From a checkpoint of a small transformer trained on Wikipedia.
Size: 21 layers, 2 heads of 32 (1 for keys and values).
Training: 103M tokens, 6257 steps.
Each number is 500 + 40 x the weight over its row's rms, rounded and kept within 0 to 999. Layers, rows and columns count from 0. Numbers have three digits each. The size before them is the row's rms in percent of the matrix's.

# layer 7 attention query, 64x64, rms 0.167, rows 0-63, columns 0-63
120:405587504513479500511506507506482518478471500439464488504468506452580573489502514492467486521546478532523501580434444494456477555485496512509524526476570488473516523412513577552560514579476523
093:528525483464492460472499587533588489412522491490488521508451515501459559562457512465482477518581443508565477492472548459446453482445449480497495475502431546548528473522537515540454463451456460
109:505589453504509592452465508439539497544483480489492541485523522476515573477549467496539439517533544451500485489459546577485483570491478491431500475547453511563474426501490558574523502526477531
102:421428481525423511441576532468516532507425528492492471528534512476540520483527555478502522574547400533471455450467453472549477496485545585544479491531505456462455480461499507466474477494506524
107:482521547503488481451483467437508554583569596473486462446500541453470473529600536424535516513461495536456503473485506523534567495501468508529550531469531473485474499457495461547521506410475537
110:485505491518495474491514512490416477497456465482541544443450554394554509532465524574421506469478530578499551459465484550469451503508520591474503503488483481545472474454496467491536514541565438
110:524577461565457505527525533500510532473469517520489484515564515492459465558523521519502469521476577444562474500542456511485461557474593423449403547470527485484503483497518549505541581501451508
110:446490483585515460598506504465462493497521453416487502427505451471499497543532507447478520513494427489583523531504605506485494499542523453542547516501526529501490590447522507517473509448466520
129:541507464490518429544468488417501431469489600510512503523488484442566541485540547500511521501490491507521466551537405539482571547535462449485484559502454456542551520529499479451472560510542529
098:469565479457492468503572460531451531436561432444543529484501528466441467486450462445473478464470444403458492519486475532493475518496473481537529444481536518523480535507501524571564556513562548
093:507573502502519487494533513517434523526414470527475465512556504439472485493476487596522535455535417528509432513502509552469405525510521499497602445507539472478446470558463508475531463519507522
123:510565525488513504553489386528433500469562511574565479552480468516533516447468505493481545606509455481455456463491522483500438516543551494552533493527518516433539488466438521487506490546475523
102:538466574498482543576542566463477483551541475517516548493525482503538446461507485550458492544410603416500573506530542494509472508561486458468506455481543560507483541495530486535476512496493452
112:524448505508495524518512471519500507503471412420482471495485479479515531478555477587584529522509516489501369457429524546526541498444491475506490509550504478547431470492456444523508492463470425
094:495549469460471457484513516505470478491588510452535480470541539504488506507476523397566502504517502442552535498542569492487500478508535571421470480563447423478509517504437479477527450510461410
108:498540609467553510427441437476455418522556545483477564518473444486460487476481510514514554504531512492486458537573500497554516536487509546486479501510527555511490527582476534562481448484561516
116:517439510480535534479535501530434538485506475448518474469528453441517470484498490523480475502477391545494467529531490465516433509491509490583525484563596506563584535545498460486534420524535541
116:540454458417423561459473517452460503541480472515501556493523476427499468462515554431505585610522498476502532435509524589496473524546502510536497508537505531534464449480499499470482528509470472
108:482486464517490499464489494414487420538496499485448520434502510477528498537444537477530448475454449546510509538558519536425462391489505537483502434544484504531485544493419576430506459520514513
102:546521516444492438480473417526545487614492448553483511547511551531498469491532568471492447498536437514484509556544482522475479506527543524458421480462464533485550442536458455511497522564510547
097:519506473507520477527497526496463491474631523469488491527515421550435534486441483494498553412522503461550469493552484479466490522519434492495577478468529503516463574521444486466509502552404481
087:479484564406484527453543460518522473468465549472496509530502538532434518498496550590509546498501516495490519520443528496492462572532560464451457532445484510494509422552512520510614441482530511
093:525507494555545480507580485496455461499453448527500498515490452504563529477499472442431427485491564496592490548514428494531483541418515494529460512493545470540562557480446446513454465486477550
086:418504537542491460503466506508493544520488489507546438424581518413552482479589531500512518486455532438467536429538452436476500470506545466521550441552528530539482496557512462523485523463470494
114:439516518541443455557511480466441510482528503518567522426493538514503526553457464531462449483527461484491525487534576497518431438498498436486523434489454598463488580470546507509519569482510501
111:568497508540496518495435539393472508452492516510458510486536468501540438484527534525571406465525505512513471504507541399465506504563490527472488503505507563449502508483520612501486488527439457
116:519444461553579479535496487464457439554368504542473516495496472494515482450496441556464521502513515468541520567490544506526513517457509494459491486497532478537558445475444489453439568509473434
119:559484506486496511473508519546477457408558477495476535455454549486517549546562482497547454473507506526508561513460482537570527530558489477400517479503574491468536540555531544568445533507508436
111:559485441504473487513549545509455430437519476532566475511538514444504484498520540424534521428475546535484468492477502562546453574430490468483455489472467509515502493573442422484471476513564529
087:484532506479462486460473498558567501536548447538470501571470510437510485520498508528437554493514518479473572488459419541426521530446522566525532441399485540436481495531508530499532541496549538
104:480561476506479492516512507414539477539413462491475436482499531510526478456504479476535499476484493528424520523557398489552508477508567508531572481514528472528424562480472534474551444494478416
108:512490460447388543488480574439509473457390528482524501532488513549497529495451571550534557472452507451527519470542484468571516552458450547541505554504515473479493522521491509431484486506521480
089:454493537487487439530543586513463432502467446439553523477533552487488398512539458498469537468467552432519469559454491478564476520494537478498523472495516493556492467497497588512537464557448499
097:534454445520486475498512464495484558445511560525492477483527544542539545501541455550514456481508487502585508539487447491513543482428519471572523490557521458577459439551465393470497528478446467
081:543558397486492467508476484483457506439509437502541490522502522456489487503511513421525527553463467493550503466493447500456462567483503394460444528471479528513446411531552565479499517489555499
102:520422530503501476422563496584498570493486534524433484510497441475476561472477486459531516553505410505519497500500489571516511388475498448491480456577483486517523500544508470546495518437480517
088:524477548494502521501475477483488522563508448473556521452558529478429470496528474448532497482589462490453489500477551470531566454594573483482538486446465538503508526528506508524601565513567511
100:562475553496500462482491518449445519550561507456552520514485465444496446519542556595499497482548538561505557451548549566499443438507547574467494521437533522452451499504523490515509522531534478
082:504526497452452544496525491537540536598434508527513474565525537477430558498444522425562502539467574511504557500479533498498587514532499457546486457468433472514506474494501574456528520510457526
099:518519527500538529564471396553484568501445530471512507471490461469471513536524464484504490495494443537512487531551496516467500504593547409506571531534492588436514562496521541521514490466422495
083:485488512469512448475539419526462497467416594486496490530468476483511525440497568479522552505524493531510449478600476507483552547565410501481530510503478508516574461537480445456512550507481551
092:483531468501529492519488556466451535464533442456513505486478500533514431528524544460472473473421476454469537488486504499549463430517382522541477535551551482542457420498500460402483492506552528
089:539496515566476438527587486553508537526485482506544539461507471475443483481445536463474435525561514561463500496485508588464475563514544484439503470520491511571450597460501469446519453495490520
087:562419465488447499530517491534499525503572533488458516534480462453533524510558527562525584534447493546460472475474467560432449495510576523473426517453542536431506508463492553439515501502474501
106:496480572459484494537567411459547498495475511567538463501529556497493537464396482501473464484489533425486520475523489521550506524559534470469575448583497497520534556524502492535535462567488468
080:494468518492509473489540521469467476516539541481449484526470535523524534535589454565481532445474502464488511493437501536498496484450502430432441484510485439549412449501433534479562599492443482
089:567524518418490533480545475497472504527522463466500531502522517440453433510533555504527528576547480509513551518442566570508504480552586484474520414478506503498454523499459505436509551585530519
089:525484583472464537482506507464522427510524477470504519446460538488448546452532451512499470455502499529459510508455452515508511510438537539484421459495536479539475520460510500541577413548620467
080:555535497469519557449499470493528550490495447442513492524468553463526448517454506521497529560568538520477525604475498477555528599487492430609522476505508518483534507457484540529560489483538477
107:482558428564469563464484502467550443436458502496491487451538523487562529464509475437473471582515465468426556504439504509479414516470520520516495555515504478557518547480505516480433521522496426
090:485466402441461503507480503465492489520458499497496605478524488433490496557473516504524558448469505525502507542545448527398455478465529455556474509487421482427476500506496550470431453501472470
083:465498505514561524525555489520508554549521489449501531499438498479515573560564527602556498514482486444517455554508503485504450520521514489435458483469473492516548492565565493582551549561552527
102:495520512535495439496522445541512528492465482545509487431482449489475605480419483544391512441508495488520461523572503491492525540501510513471527480480520442521545510492389448500577521471484475
103:537562510520505491492430475574525502508481465595516486495530498547520469531454471425452413536494474473508535496471494496484515506471511454546603456487477500435513462469461474490482400455508432
097:509478507559498524514508565448458469455526544533451461544536540448562438504564533428577478497474487456477565485406478485538530496512487524543450501503544449509505439516457451459482533535449536
088:489467420486499456530490557528462539507461500476418495563552478506562432510535484463490498422510486474531447494494520423460543456497516479554543500446551534510549473551530478434502477483473597
088:429532439531475494461506531475434462433462484484485488494416543564537557529509486467514486475470452537531495415470502428460500511514485512509464485542543532551462525409505538486454553428472459
088:548544490579514500448481494487546553518567532501516535451445515497511515499479538524510390503561548469504536472527554495467421524549510523502528475431522570430543522445541553534538508464534522
095:484485496515474469544449400535505518575455524511439568448516442502564527490465493514504470550475499571532512480542537521424478516470535556431455472504468492391518525473512494468456481471532531
100:590551559497583457458478553537478488515550453384465513494482512449449502525551455536492540491529477505495538561450496466451486472429477456521481510502519551477451521554523472495427495490515487
080:444452475457525525586567471502487527494508439487543565517486493465480504551459433445549473481438562486509497496477561424493471577478546479525466461518506480555553518542513511532486401506521474
088:571517557507592526464495485539539533476478448554466508444497575478529576466501482514450531508495436493477548522514544459522519519510476405475503389484456534473461512495494480466560534498449482
122:470501476555452477469505443521575531545443479526457537528503528425453471480479453495495425512533454503514585532533491495530514583501525496486575454556522545552543519550454478552482422474509519
087:476541487430557499539487522466529519443482538493462415539510462472516441534492456509581528521540522451511447597469483464450492535479505485563519528484520492455506586524556522436553512525550463
# layer 7 attention key, 32x64, rms 0.172, rows 0-31, columns 0-63
113:523558484418467511542556487457502472483500480467496524514499523463613491576528452515511504468571478505536490571506439526480461515485574508510505495506533476498486520452558604562551542555481493
079:562522417479498461451510617584497494454541497464499513548559525441473513543523501555477530482538453493557520533533527453421526483470499470527481521496403491556539480513516443483491482487473492
094:546559472441552450447400533467543512560519472499578502529506535463520516489562549517570477511503512442525533496475504517450537536473500459466483462480535493538408426474446546508524507526466465
099:443502487492398485424535547502458529562454531535550544535482514526520433520495546500516532578530442521516484493467507546549503479449575550549519572507534474476522429532506512470532458470459534
099:448491497532526511447496524434596523541497527446525500413459533467471532544586470432471499527544504513451414465508530515577550510541467485492535487529467446487497552522518538514541527482518564
109:472482487470522519475562495507481501523476496493530530475458509408535550500454513561442429499494529553506546480534547582459413493516553585490518474466507526503502447461534476527559491529598444
095:431503484506526473548525500508495546509480475467480543530504471581528512520543557438440483497461579452562505503488464498461507595468515444453472529439464489496445494495573566472507553505416537
103:536488532569492472555573505474405527497545484435487533447504475507536455606558535474516490495544449509528482503521523523503512444505512411510516469542561528495457566506547486493471521437485562
118:468529488535486484529479497467518431474483597517495474493445434463544555525544540470560526501497503525493521528515433561484511574496482489456458579472506488450570497515497437447447606494497530
098:481608498496485532508530487524509528436535441447503458490513499462497487464470475433460503547517480463483543605453519454514449508476490426510491426505526534520512496525487502568627495499527528
089:456525452459542512491537470466459493565516481445510491543496462524525475517515516512506534499415514526454417545513450574450430517441502546587522436473477499454435521552493543441505453533537492
113:517518569442490523574516396551485511495526573558535479523478475485520469464459484496442543577489414500506439493515480502487467480534611506492487504573529530498468458547483526503471513550474514
104:481421552473503490579466586471470486527521518469518512500522484548488449481514471517510512535448548458455576464502528562516469511581429435511534441411527560468501542510539537510465507534494520
101:483433489459547563460558514501429502547469495486483410478524465465526505445559443516587471491486490487544455529421528543531520472461472507516470529477545514508409443531508432489506513522446475
086:487492513440437500502569492510475495489594544518538552472504526523478564520519544436547404533479544480535498496475556539490457453506499538445516453564457535574552517494432537455505493548509531
089:557571575453553546487445501490448456498536520528442495487455498474369444465489471502539537506460521482445470506505448466500493541529511545504557553450542461519470510528487531499519534564557488
098:507513533532521475518545468460421506495475467482563451456549505471496449511477504474462502498436463529496460524495535459520464497445494600627571509512576499497595530481506490544502461530508518
119:573542479493520587423423492472459489520458445557556530515472476495522494431492555404493544558493460474506552440536525553515462490563452499525534526530496489562487463495487505491555513537500490
092:553485496550461428481466439445448464557498555500441564465529459455495529475502489530527443502458420537548541504517521546483499452423497546471507473498511534552485529480471544432531452563529548
088:506500556449514454480477489492541468560527519632464480547543475478444485438504599441493515466545459522457491552480530498417524531487564536442454502478462534469533496501465479518515484531465501
095:500507470480438472536501475525483452478547469396449533512491410510498495528446456496580495521443502445524474557509496514508484447543454504484497458517476509440474564617462515480479556555479510
088:500527517538487513483464515529525443471540442550477500605512491499475529494489520507425490514551544494490460471427490542581565489447432489547572480468464448487504500500527581476494572553486445
098:510484438548541519491564530523471523461450473573479478497503473475551497515454443467461464452492506436564488561501453518484501590494520483447525512546603443528607476487510463504492465529507514
085:386530506574518401494498505500536535481458520508522523378476525456532470439492531498504571442529552505488506481480516493579499515507479471546523464536515530581490525528548500492439481509506499
115:485523459520457489539491472490467473469541478516495522456485570467480492516480447491412538443445440450511567532505516498472490380512528408494509453494483546490435510518524518460547536437575509
106:508565440496566519487462486469467509460485542493490564482527503530524491548502579541510451506457502526524513465522533427494541533570472549503485527530536563466504564458558590487471418482447439
104:546419462579560532540495500468445527559428497507446538517480481505532540516434513558510519505452531544488488529489521552506533548489526457498502461495547547536528474457479455402458572525484441
108:567454473462520532479516490495521488430595457458473551475503523400471518484534558495482498466484615555471583558511480506543484535528507498450457513504568537498491454514495513528488484435478506
100:555484510495528414477535537534501513396461496534551530544489485488491499492492567443501440504452499512471579508501462537560511547454517565462505444498472460485496565568500386502493513515527489
083:498522558476464498424477526514569532533486524527465498578547522504505513515497529539501549411566481471465482518506436509504495531534467555541453431421443560482500452531513547551555540541522555
109:416476495569470502453522495480507462514454524516419519468465545490512509483515498503551490502451476449462532544529430577544535531475488470560647473528491482519489511521472579499496460542478510
105:514478535524409535438505537525505440473433547450492470509524521573554502481460552477510521514505564505501535423548470481560459519436495524434539518481537475470483526503485508385543485508500439
# layer 7 attention value, 32x64, rms 0.154, rows 0-1, columns 0-63
093:505477545507432539507529536457515480444530446566521487392537451439513456491527473497539451474461478626517469543527522538446539520476523445501470530498474552447516436478518494485452490519474484
101:503483486459418523514535537547557477469483461479452441412539541479445541571458487452521529480534485469534529494539545560431478526488541517455507491501483522538434480492465418551530429486447492
# layer 7 attention output (transposed), 64x64, rms 0.352, rows 0,32, columns 0-63
119:518499546490504461464487458560516495465533570435494540541510460453484470430446575581460581544556517467507527466482499454477420516514496533515506518507485498552451464549441496504565521463432501
075:479518496469506480540477496545525529525409470518546439527478566537528598591540501477502469493443477501445435479507498441535498506452492465520514472534488521418572561539523517488434463449514487